config.yaml
n_layer: 14
d_model: 384
n_head: 3
n_kv_head: 3
head_dim: 128
d_mlp: 768
vocab_size: 8192
activation: "swiglu"
norm: "rmsnorm"
norm_place: "out"
norm_eps: 1e-06
positions: "rope"
rope_base: 10000.0
rope_fraction: 1.0
qk_norm: true
attn_scale: 0.0884
bias: "none"
tie_embeddings: false
parallel_block: false
init: "trunc"
init_std_qkv: 0.0267
init_std_o: 0.00505
init_std_up: 0.0267
init_std_down: 0.00357
optimizer: "muon_variant"
lr: 0.0105
beta1: 0.93
weight_decay: 0.027
lr_head: 0.00709
grad_clip: 0.5
warmup_steps: 21
schedule: "wsd"
decay_fraction: 0.835
decay_shape: "linear"
final_lr_fraction: 0.0
batch_tokens: [65536, 131072]
seq_len: 512
doc_mask: true
train_tokens: 490200000
steps: 5132
dataset: "wikipedia_en"
Each number is 128 + 24 x the weight over its row's rms, rounded and kept within 0 to 255. Layers, rows and columns count from 0. Numbers have three digits each. The size before them is the row's rms in percent of the matrix's.

# layer 2 MLP down, 384x768, rms 0.0594, rows 314-383, columns 384-447
104:106152084118150143168177135161130139112098114164131082097140107114136099114094153131136162149122113158113137120140167153149154121133117114147080140150098133140120127147115115130116098131111126
099:087146131130108139137127141150122115144146151121118160106146152141155102144140103112123105136119115128135151161105172140129145118121163136107145136121133102141123125150147133117082113152112120
101:117121125108136105176117110092111101110147101174126092095133133118125144165112152141113131166157095127136130152123152146109170136117130121144196146070141094145139166102095173114141129157130066
087:131109111076112112108177128116096123151146139097123124112125137094152138124139140155094128123153127142135128148123110148117132136137138126110069185098146126155126109139133137126150132119173135
103:089165132150121073109134128137092130109123118134129089155113149104127117116128168110185138102172095163120136135156131126145125154092090172142108136115135102154091187148134127175134142121080147
093:150151139122172091092136125108132124073106181155154137114134128127114095132134106121168122091146124118114093116122144126078158099149129133138091081150128099153183138115138133103103129140123133
104:106102105101127136114131120107114089127088134141114133118132140103159121167122151148118131127150123136105108132126128121086166118172135133123154108091137094116079108109127114164106116153124147
101:169114109115084135099190115163129067112112170133147146113139100128137107143131119118186116137112148144111121146123121171146102165138123123099126153085112167131145173109122132138137143128112098
101:113169112143100164130122119110111135088111156081092110130115082106144105126098134119122170162135155147144131095155094137150149135135107142164107116112078118158154106127156145155181142132102139
099:143117132133133124098133133074164127105163127164156089133145132141134125151128129119170103109127155124125152114126148132154132134094061127105159132167135153123094149117089096147101138121118141
098:127109127107125113143127126121134141112149083162111167108157115152128112115126202086164084147153133158143120117153076123151120126161117146144129147195109123096114134097130133109121132138088143
105:102116129160120072113123079096147088161130130081100098143157156133135110143117140129111125142147096141146154090121129122152140152143153144123131095146101137130086140112131115090150111156150135
102:138149145152106182113114165164159142096120145120088111088108187146139126127141055106118170152120110109125128125120105139133140112147125097123134126078128087161150127100136124099146105158118155
102:136159104152113088128123142161121086086119135116136134105141122187119159118114150146130193168134121136138114122135109130118167179139103153120130082136131126112169112126159117112101135106104161
100:165136166128109156101122146161124136121107128108140111146146071152173127162141176151134138149108150137136120139095130132116133145126079090115155157197107109124111093115143072161155125111133146
099:129117133136093094124126102152153146180124086143108133111123149142140152116129107126110148107154126119115126147148152125147145157082124164118131101146134115116178139159083138141162117099126088
097:142100150133156186115162148135105137153143124139117098114149094151140144088103126154161178122146073079110123182094163094159114156140074105067166170111164123087152135104137139118120151116138136
102:152152154106169115122198105163158150150103136110128127130150125089118113116111138113107101123129096133146128150112113052144134150086167153135172117093083152058108157099086142161118158114120108
098:113121138098103129121188119110122127104108101085192100132118128130079127170144108148141113123119178074141099098160132176148135165129114124108076155121125138132111107103152131121118137113111135
100:163151120133154165162160082121082123123153136150119103149126083102108139117143148117150131172148105144161164124120085106150125145202145098096170129095130129146160129100115083176145104123137093
100:163132143132106106160115149168140117103137130100136131094116113114142137103108120115094128094146109125171114137167155147123120143130078144131114163122134091137116152140106103116138096128153118
098:160084141107133103148135124119106113102131112120107121127105075154121127136147118049115096160117096113150113111117144156084086095155144148131128151133161085117111097147152155088126113150133108
102:140106149158147117120127140107126111148074130125149163144100122130116132138167154130123163119116120092134107123130124085123111188132130142114117116073113163153156174160114107132131116123120119
104:097148125133105125117092140152165082067175106137092112110128104144159211088135098151134120116099139154107109134145097145105114099106156107173117110127081138135095118106123096118113140177114118
100:131142113129140174156124115156108130150135126152151137083163079112163100158144129096085105123071142068097145129161120128161112112109132144098114145152138133163087118159137148177154104131112135
098:123131108139146127129110168099123124115112126103123130112118114087134119163147123122129147104124141126077107114120153095105091155129109165141140152081164069115076117104146140152123097128129115
102:114126087164156140135102139136101129111152147092164122144135134142112135149055181144181145187135093131118133095117139112151116128148116125160110098100077111085096141106112094083123143138128127
098:184099100131122102118110140132106094129128130095145150129130134131168163127121111101150125128116138126124113112099136106083116151130167127161109099162124143141156085166120129132140120112128100
100:139125117123187165117111119106113135090096093134161137139171115149141133121132111130130146128156139144124115117117123117117108092118089147130156098206122130115134118124150109122116109115101103
099:074120129111092208160111138165130098123129167157168149152133151096159154137144137142155140121100127189129109145114131121137139101113101135111158151099123129129099136127165101143090139127152124
101:122161183140141134120155098132133117097124148182157139133145171176119098087134093142196144094111092134157101093123117111178135146147172087097131124149074106106161116107154127096125094087145126
102:158113127119107152124119120137149149109131100114130144153135110057150123120098149121129133124113129088106078119117124105141137138141118119089144163136101164137179124140110113097109171096148146
099:129126128142130167145117138151110127126166104111106138123119135176144125085164116162150178146096093114151147090125168124153145104176132155110141150132157158133115167126146106139140157113122133
103:119110097106054169162153092131113077117119117161121099087190107142186112123107155065138129135147165143141170129124116109100114100167142121125137150098169160147070141123146145123112109098080111
094:116128122138152159095128088147098134155102138121104117117106096155106159105134126109128167162119114106125104072133146093164130133119070137132132099141126140096101139113145195149143148124118108
101:137151120125101114098159130099104118101164116136119120118090098122131173151153127150133118113151161151121147165115096153126165106128071072154118149141149079136143128122144138154157155127114109
105:113066151127161100096139127145145116113090154155133111115068142142106116135113151140134147119110112127105114142163088097154091182112144114068139109122116117142093157126165101079135056148076132
101:141157118182147147141125146170138109098160205125163140156126098121124128163137102129085119146132120123103115103098130158164130121088148055161153151174102136141108100136075122139145134089151120
100:121134129179116098103121161088102160150135174088096149115111142113116144086135093134084147136159117095112151118158118122086097121167117082156113171131168086133113120132112130125102133137111117
092:158133177134121141129119121113103159097153134089119153115155154153121135101142161123122126089136140148128138130107151081164128113122136217113129134136135144148139115131125128119111107142093116
099:125161161117137108116119123153129119143068146131123112172113102134128128135169144147142106135152103114156160152130139141126166122156151130111110128154163101183092152150132139147105151158108130
096:106099120157127120109096104139133133109162136127148157082142118117125151082116122110117111123121133090103145146144165111142067174120129110104139101111127142111159074115094104147097145119126148
101:147129092139152112128128114099164139141133136100149150131090092108099093089133143115126144120134117127075128120118102149114081121139122112123133110168095126155103137166115127124127137114141105
100:125091133137152139142067116124094122087121083089117098122098166158095099118138127117139111193144098160137127179112146182127174157113126140137147066109131106122160137131160098091165155149145134
102:136153110105078125088107156086156142098120177129130135124122153137103129112133124104131133103110136148144148112189174141114104136102092117133135138144134184121118150145153128123148132152192098
105:112132128132096146150118182055152089125148157166145129094137123137110153170115102085118148113100116155127094092131188121151110124097120089130105122157147106131146132148135128132158148134123124
102:084127188150145144089088138204116160104148109129119134168150156158149118146121145162140132131105107119127145113129110142104107124136146111127121127163131174114127137131070143087150106092101196
102:056163157150177162151140111110126134133100160122163135140096130117136126178140099149126109150174150137109140120166107166173110147128133117127141123162138101127162108105101094104143139112116123
101:110056130103153109145142111095120119170088111129131157098128132104096118173127135168136122152124119095117133137100087126135106098149171174149132102132105115103100132140173118131085132114118110
098:098163146166129118120105094090101078131141094137127140140101146127120169079111118129105128116149139117120149137118118135103101153110143116126156132111133100119120142155146107163135135166098164
102:092101112084161132101133137110168138085185129101106190123161132126150147117118142104103130144135144167147130159110129124125131151104106087144140142124162118127106141122111121144077136184126142
095:078162181159146138124125137176108158146133127132103092168131141148093106102135123101113127123141131112121117127090124123166139125122111126126144125072131165123095070116145169141134141102096120
100:124176144131129124136141133116113109134177106149130157113119077151111128117102141135101148074089156127158121160139128103127183097163119125160129163099122156146173110144145123167112116156168130
102:118099142145162071135169140097126108185138146120122096138121124141094137141137162137117136066112149161090123105172148097128089122121152142098108140131170109125149119118166118098166126113140124
104:138173145142125086145135128126128138146132184122088121134127111136117138105151127123180112093147129127127072141121136144118088114112150130150150140146125139143135146111138121122173138116127150
103:107157104132139156130165158163167156143126125127119137173108116086109125087114114155129113117126080074120093182140109166143099128116145106137159089097146164128138132142109078113161119139101128
092:124114142164075114147166140163150115124120144116109133117128153140095107140145162137092121152129135119144077119144135155108128150135115128127158124135137148156083141105130160150142118100090097
102:101153113077166092142139115094148122103127114164107117160098120137083130200148107144168093125123114146144183143116138140173125134116129118111080129108122103140122126135144129142150178106119131
101:130090103103134142138124116120136112102132131140072138142087159130140170103093128092088109147144101113118190147087145110144148134135153138133150138147085088112159107155078132092187144129126111
100:100135093103097152158136114143103122142100118099137123128102144144104139174141102103135163146097093067167134131179119122101108158151113174121107118119147119082129134149124124131136125121128133
093:110127089141137084135145120145182137151126129120124153109135165129081086102117135117157098161121158103149150178132135120119086158124113130160137153185156142156119161161091138137127139140116127
102:143119103114140146150127101105101108133167144143099130116118114127097171081161123167099173113167127151116116105090076104175142092149159093126135139169113139114152117116090184112154199146118141
098:111136103134120087072084127118156130133127123122105129114141113079168137110129131100089128105111162153130157125159153132116112091117162138127104119116099110096134104140133177139170131131103074
100:096141128129152121165140133116123094081102133141135130129132101161183155137092136194139130153116129114138144170140166130146125136116145122152123113156114149127133075125133115118157144135151129
101:091124094117164141145109143102127120140135056134155074108114113104148164162112100149148166132110107129138133120093141171129100144120109125146138110161121125101149098174122116135168127119107112
096:129114082127153118119154109130141118149098145138144163118160143080142118143136137130115119151150130136081130140125140111135177079104102098130109090131098112157137111138128127141146143075123113
098:115084134132106102149123139136149127134144112159163142117105138096140126125157133134087142158159173081115098152119155084143115133160130173128151114183135103132130143104175097123158150125149112
101:152145132109142118124096145135152114115142129138111078168097129118167163127136120129120101145151122146151131150107152172131128109149138146112140106085106110149143127128113134150112121134129108
098:101173158097153190152133062103127145168085141127108082091113183151129132146107130157130118130132144112142092129125101139099135111115163131112101105129116138137175147127141145147127149119113134
105:080138153107113094146185087149126102144117121163110187138136169140103118106163164130099148150107102145165117091161111094156156103139105160121124154072148143161141122093083127106115135115140142